Each number is 128 + 24 x the weight over its row's rms, rounded and kept within 0 to 255. Layers, rows and columns count from 0. Numbers have three digits each. The size before them is the row's rms in percent of the matrix's.

# layer 10 MLP up, 192x64, rms 0.132, rows 154-187, columns 0-63
074:133064088123107142096145127147092139140128096162142112139173128142106126154151145163150148145149121074108156079095149115128113137167141152098127123115160158160161117135138110139130103130113141
076:126099099149194119131159118163115133112159113109111114100147105146147103133095135130114181136127141084155159135157159153132115103111117161110149177118116120123095109089156103115135141133142163
094:138121077154111119116131113092108136128191107113103158157145129126098121119108111160161096102137142069111170132152133156105134140157141111123120206126115134129111123135134134129146162127149132
107:109143129149162141112097157137121125108142128116163112150115104109168177136162098148136089164103128129133151104123134153101087169162148056133076134123142118112118108144144164131125122129119120
077:104128181127090151133122150099103143132095117113105134096104086097149185145127116129140096103127181150098159117157123136132101133181116129138125137083155099145148117138100117110120126126129162
108:157099122072147123126093147164154126149146084132145111133175130152161123126114101153157093180160086133115152150130113133087137129122193109103124128112144121101121108138111108124112123147136134
085:135136118115098137148159115153122075136107110118113122097108138150119096079121143125169137143142127169122131129135168149109165091131167088105127130116204144152104139105121166131118149125124101
131:132135119162114108121125105096118152151140095117127125165112128126142133130090138128171119139144170096165159128153104130111169118112134176123151143123131140159088104110086132073131080121082147
106:136152125151154103115132154120116136133077165132205083144125089159141157114129132119112108122125122141129129132141127111136126104116139080163132130097090146138163189125101095142141153132106109
074:121085107128140128103092145141153124164167150134143108135122130146133161130113143159114138168181103131095144154138138096083110124086132116098121084086101109146128158152161150115111131161098128
072:134157157141092110166136132131117134116112130136116158089050122128102133133130129100092147147123106065142135107114134116146150116121130167174122148133149128128093146108154148088130163163113105
069:103107127074190162142102135118142170134153133178175124130137081157157117117089151100143117108118133126125095132092171162147116131118099150143115122124118151127123116127095134106135122154106138
093:143169076107166154166123124093125134123129112136108153106135085120115163116161124133135096143073135118135101132164124135111140144097119126138150081118128140111111146132169098194099120138117123
088:116142157143102117156143147125154120104121149134087134181126110074134106092131085102131156149118134150127105078131139160133102098130193156122139130109135120120104113137147129099127181098117130
112:088127132132089147073125115144166140135135071176107143107112117130115093123091112132198169135146117113109150163117128145163114126141116149166144123127143127115116150132134145145099101126106158
122:108082120135094097115129118152132124128126127134101156124121127122141162159083159077164156090153151154131093106115176139102157124156098126127104123153157138105143142111128163163171125107135106
105:116128102086140136111125131127114181166134081103132129102114107141138159130112135114151098134109107165190142113118128118116151134115152141158091152152118153164154138112130094162074095133116106
094:117110163125121101149140120132080092077149139160127176115128188075136146167141122143122129135093120169116097114095136134152109137112103125078112144119141128168111144131148140137149156127120126
107:102099144091148109151109100135128161112110191126148081131151130134141119109116070136121099107132163147139115110079143123142125136132107126112176115138175098117166144124127128149098118135163156
088:124186165104101150119156123115100131162108120163123174098112102138111139137145130128089130107160159170101157103113143117141134131115132161147129121156137110061083107124159129119129136152137109
132:118062146184089137092128165104177121167095167107129116127114144108131119136120147100101144131135145108136146143104109122115140148143079129160141112140130138095136116151178110139154122121102141
080:144165139148148138096086117125105135101120161092134077134147138152095118104159121157137059114115107111113139137148141139151115147116153094132183141133094164139140115113168160143153136115138128
091:128128129211095167105119169119142124137122101126136104127138090104150118118146124160124119145095143109116141114127091111117131103114141135176102111135085112104110136141150159124108197127131105
104:125160086160138111115154108140144114107146135124114147120106152127170103142107123143132121137099120099108121155198135156117136075141083133139077095104143158157090123110129094147154149125142137
123:117121163114107123115148115166142117127129104156127150142132097116150103135058162116167125155133113156116082086153138090164122117131076112145103139145103153163102127140120137157147142125119090
107:116120145080153139168142130145118120153139125108120118164141129072127142146102149147094145107097110163127117107064129105138143148119168106137159125107143079150076127155100124163130112142121133
110:129123143138120120115109116138119103136128116115098139166118116172102103088108131138163132099149154088119174133144159148087139150139128147194093135162116148113123135088106108083165110091122125
091:142120085128107137159115103097132101165148079108063165154148130107160114115139114125156120156101093091136112139144109093135128131119184138152107149123136145124150136155102141122140151104153099
112:109116143125111138143115130108127068073106097132134136115165119171110110129122120144106140157134135138145125139154115125181121081107161151099192131133164076136141147133152136141139120119094110
099:104169130116112163138145128101160127148125100118172123190121080101129146093099104122121126154134134128116153173125095125145060127108124120130162125152134107171132114130103113145143104137128162
076:130126159146102149157087121108164099088109142104119129104106126097126138092094154141165163143178094132103137113120138131185116138098106108113133119154138155138112163161133169098118140106109123
076:134127101131100130139140105108083103126110099144141114105161095130142177159094131126103080168108107151153133111111128114135104078129171110111136114111127130139137182150152126173160116102102120
095:128093154113099117138160103093168126153124132122144154138173149150118091102123156186101142151130132109136118157105134112121117134113096176085173113130128122146086151140135125140146085123100105
100:108126091121138097125116142108122161082135126155128151101105158123124118115099137151199156140176132092091121175118129131120117128140082112132112103136093169081130133114112125170121133138130144
# layer 10 MLP down (transposed), 192x64, rms 0.116, rows 154-186, columns 0-63
078:121190146114145114124117189119142112127107160085150148131133123125134104103102149101112111120126163173121095203125105153153129107089132111150124147135090118098110120133098128120142126131142111
086:139142151115097088119075166122126145124097125140147149134086118141127124098097143121122116122125116178102130120117103112108168189124124115150159079133169114124131152160116142142148155157126084
093:140061094158124128132151071154144116109155109123151118133107097119150162129147166116129127120118143068135121121161164116113116136133132126131124101110153137162117151092161128195117122117131138
094:145137101156120116143141085168117107139132155188174100129112106142157098108134124139085122130156126147087152124173149098075128130136159088121091110114132144109126133093108145118124107148143140
083:130100105128125086144147065160122139100160155113123123139126148126091129099129164122156135157149077106125146128120155120157153149076128153138142089151115129123140155150107141151081086110133119
115:146153119138143137148172159183055102129146139131106114102141130135159114129169159101124109142115138133095162114115137128065103108122158131137127112133125112122093131100118158164099132103153124
093:144132159084140155122132105107114143089133146129128151135133132142083145114068135127132128178146102113107144135121087150100079158124112164119150118131124117112140203111128123141094138109149153
111:078190082131108130179141129167115136168158104125126150134122137135114133146113124094149133132108120153091148144128141140135132121103116110090096137136142095077167082143139145125091139126142113
102:117092114128135085101096156119138142100103135116122153143076121103126115126165115083157100074131176123091130156104118149149160121109149130118152141112145158147130145124165159132152156111156154
078:130143105119104118145109193095121122124114149129101114125125103154094145148107125089118143143141163106113091119173165120150158136151095156137149124157093106117131076113092171159112131145121115
074:125112145133129147068118133096122121148137131120124122177197156117168126108107132129184122108137126183122106144132119154124084140150132117091115115108112114098126090158145124139160131089128138
075:140127117171071096133155126126142090117107128071104129133107165109112136134154117156142129136142139140132187120159075095129156114134162094103132129154150098138154115128166119133104132114152105
091:183157119101129122143124129147127122150102137109105157155124106110123145132138133119178129103091139121149148121126123144197117108115113086101117128130106161128119151118165139158160138099075076
090:123086141147112154110065129135153161115097119116129129102117113163119150135125172176122141174129118131106143125095079073146156162123141118132119148134125105121143154159110109087153110151115122
115:095164160143140095159138097143126118146144134156099139121156158115142098164143124116090106174107110100119114128104173107110124137087110068162147128157111111110145090135131159136135134139164113
114:139110142118114126112071133104138166140157106140092114122141128107123140180083159140127101162173144086139127139164094077170110119147114135122117158132116096107154104138138149130123097131158116
100:116121159133115175111146144091166144090122123073104137126150106131115129137139125167137121085124140091112132155132074112164109122125150130117062124132093134141131176123162129116128157124159123
111:144110123127131112098129143137147157143107135119137138098061095155113108127160182132125173179128124111119136162133118074131139120091148092139130093136152111131156145156104122156126108136089154
096:163069140092107125126137098147102112120105172145145133073085143141144129131122120161116127123125133132126127150140133080099153173109118082116130126169130094131172147150147129153122127137116169
097:124097095116136131144145127161115165130152118120102121125176166109132074147142120165112127126137090090116092126134160183147147135140167070110123139107112106146086139130119150158143134133106112
110:115129152156117156157153125106120082106108147159132116105135175126157124105113109097116148078125106132120113100161175100092141119115131153167155083113125094117116110163135117131124155173138149
084:103103109155134107124142149123122110114095126117122181153125163091164082140102145086113156127156176107120149110126101179122090154115118142103162109127133101124137158149167116109107142156144125
100:115110104125117138164134102148160163127142110138118137121139142143152158147110131075182150109130078111115119124125204098110124121109094160126148096109160118087103122110125123154146113103154125
117:154118147068085058126130148106122158133108152150101117153147167127103134104146136115142154123126120158130109120110095093117141143134108159142113138134152104124173167110157147165108131116103099
126:115128142115146141154153099152098115110143093177125126125156118126157141126131128142147102121115173151131151115147145179104108109113103121096084098182133148143151116128126097115156158104073092
104:113110113146173157115155147137099064151136110089104123150122134127160162170128130120112091125160118151097134088171110153123126138170158126106120141138140135108098105101133133146110145120074127
102:094116136124193132155125171083108144083106113119153146097163133111093147135114148116141169169164107109157146132112162149138114123122113112104132109104146132114122088106124124098152168116116143
103:143120156145134099091150155158149156109115136091137132091124125134082128136106213144108120147135086117116131138129144082141117131138153124116111102135168125096113125166146126184102127110127126
117:125159114104154140125095101127135114105136148120133154138135135125093123103084088098153184086099180139170139100157130132123104135151115117120124080148177102125158145101119119133150160142121130
106:116130130085156083098137135095131116114111134112115133157103154122076110134101134159166172173189154118167134120142113109090126175151157120107133114108116146130132132132130103114155133124104101
086:091123106125152130064166136121106119142169114147130169141149080117129137147137149096126135132105143128149162125124078105107094112175174127158112144100123115130153129101120101134123112151098161
077:119149157100141119148117145156156098125134155136089128113117135169128064074152164144131181118116122120101125136136156108087125190111112138105141128168128138107103110116089146124124135142141129
107:140134093156134132084114145098156122136121152126121160162092065161089128083146103164174155118127140110118130104120103166114102144148081148141096142139121106131134145115151145128144110135134161
# layer 10 MLP gate, 192x64, rms 0.118, rows 155-187, columns 0-63
081:111136094168152156111143152107126124106166128119148099140139140132124126132094126107166096111119144126104103092141181136156095080139142164126100116150106080104098132120106147106119156108175153
100:137116114142106160163112138161106100106138126153146099114105133128146141121158145133122131150089112132104112092111149097083113109119150124135135081115175101151132131142121091205118127164088121
101:153123099123110126145120079136098116139110158097154125130162138175073121147121196141111196119121098111106122117114127113140134149103142124095159119080144131148151153128123120119128098133143133
089:152145158113133202114091164118143139132123109118114111118100080098150125130125154125151112108122136133122141120135111133121118141183101108117101169097103121126083107127120176096127177157135135
105:149141111118091126105134134131069069138164131124092138111124156163124105115141129150151186166116135107145139125125107100093122157139140096103132116126173140110115170138120133144156131117173100
099:144123059132121125121114145142124151137160127108127160120130132160109156143138169097136112153127090184133122138143150133116164129136133109109071112135118098143112097102116169127079082134096123
109:129111087124127141104134096143126139107173105102149114168135114136104130135110158147176134125115093101140060111156118096114140134127182108124151127106127164142098141130133167145110133159094161
093:116106138162156108092107082092105144124138161181172125080142137144138159121112167135136130128103083158133123134112146119117117162125135117173110124129126152187145115136108123120134113155092110
082:092115084129124103120113137167127152140141158107085149133116133121145167161147108142103150128122118115075089111182161102134104160140148150119100149111107141118176127107119166154128132103107153
076:097156152107151080166155127130109123156101128091127151104117114135158129155152106143124131134124180099131177133172102118125155131113085147145127160153182151111120119097102106102111147127140118
082:098141152125089122118105149082156115148091127111126169135101117109133141140145136095124124102151166127079137168135116170126137087072127125132157143154088124133116118123118128064135139152143112
101:115125055139149155119146107131130124117213121156117073147162119151145146131148136125153086087110118128115132128134172120133114147143125141127120094123104144115110143144179123147114132124154117
101:129107152105077109123100125109109120127112184115170127109132131131116157106116101163129136147128069131179128128108111145168125122112150101124125115146171106129187165112137112098140135134147095
112:151138163118112141087105124099157118061051136122126109082116120094098114135123131138168150128119124159134130125154126112141130113152155118137175088131147121152119134159125142159143133129118166
108:120108154122108120132112134139115088142121163147098127115113114109162147104133154114195155162135140134168101113125137123134133138134134138060127124080126109134130106158192116153156115092108145
103:167124103095108109120140056109098138135178132089100142099090098148117125161135125152163140184101121101126129105134137138103127142129131118149099159136127155159130120141145126143135098135104168
110:122100125157128113141123160159116137135142135127137099097124105106105112122172137131115138162069121106109119143084163147120090148170117102122096151120150163138168079128137151135175165138104122
099:144120105111142118129112139169113108120192149159153142115154138129140151136167144144132138121132078137117115157142112106089123173122163086135138111071137140121079120134147128152168091134098125
105:121110161136108157119119136133157076112123145102165131125121083116134129086142138070171110141122120159159159139131113133116103107130094145111148100131194127151161127131148139073128139121142136
111:161078154105113135080120125104101136108119148124117113120162078126095131106126157106119158118128148178122138135098104124114087144120142111141184097146146137162129099160179114121126111112119148
087:140079113103098127139110153122144107148117137108140137111114113115130118141108115094109150142143177125113138101115093118160123168163101180097126110105159113140128160157204119110105137161130123
097:118150147101116133149138073081107110130127120102115156129136094133106109097090111196171133145095133138126139114122102123130133137144164104143112148147138161145177122166118116103133126094085110
110:152092147114118114084106117121105141159101120162129152095145154130114164154103120163098149152119140142155116112115114100069081157149159156092127143119149085129166148141108128109120132160120138
106:113125080127172136136096089170116158072127117129124121171122120162109139101138109167120137133101106103134090140120137101099158164111174155110148158131107119143140125135135170158137126157110123
108:147160155117096123135130129153117082100119160136100139137123150112077167130106130180173131128110136137153102120133111117099099109109103134081148131112159167133123115129188154114145116101115159
099:149125149120107142123101085134136133122105121120138142123120119160072151118125159161143129108113102127137076092157135111063152138152151136129146171126135154153111141151149152122148060138142098
104:118141127144169146102167149158110129116089126116116038112126109132089119098126166135137130069142139105157118129147100133145129158158131103138116146137148125101147148167111128093127131130100130
114:196122142089131151131107133120125133116153164108130108081099098103120154125156163117136121168096130154126102127078102104106154141133117107131148118121119105126129158116134142188133115086139164
101:142135095122110140141133148155091121080156120161133097146133095110112124099125166149114118153099156129147126156084134087136079135131121119145092127155111108101173169151127172126107155122127093
093:124127131117149134110121133123159114109104126179114136128143115139164127061118130128113058126156137140137110159091150151130113108113127141122148138125184154126134154119093100118179087111089139
084:138150154114167118156115133132160118127125131144075144125114130188134074085156138115149144129127118145119119166131145125087113168121093121106139147159120166092086128113084137111154146154131111
103:142126177095122123115141111083133100185131150134117143106109107138152149152129124150120136107151124122136145092127204131109118111127157122104141103126164115119130071138152116107142086099095147
088:154106100110160138111144095086127159134108136136129133103149169127125144121084157154103129116198099149134113159117124092118139079141165125150126115121152122139111154158097134104140076146142128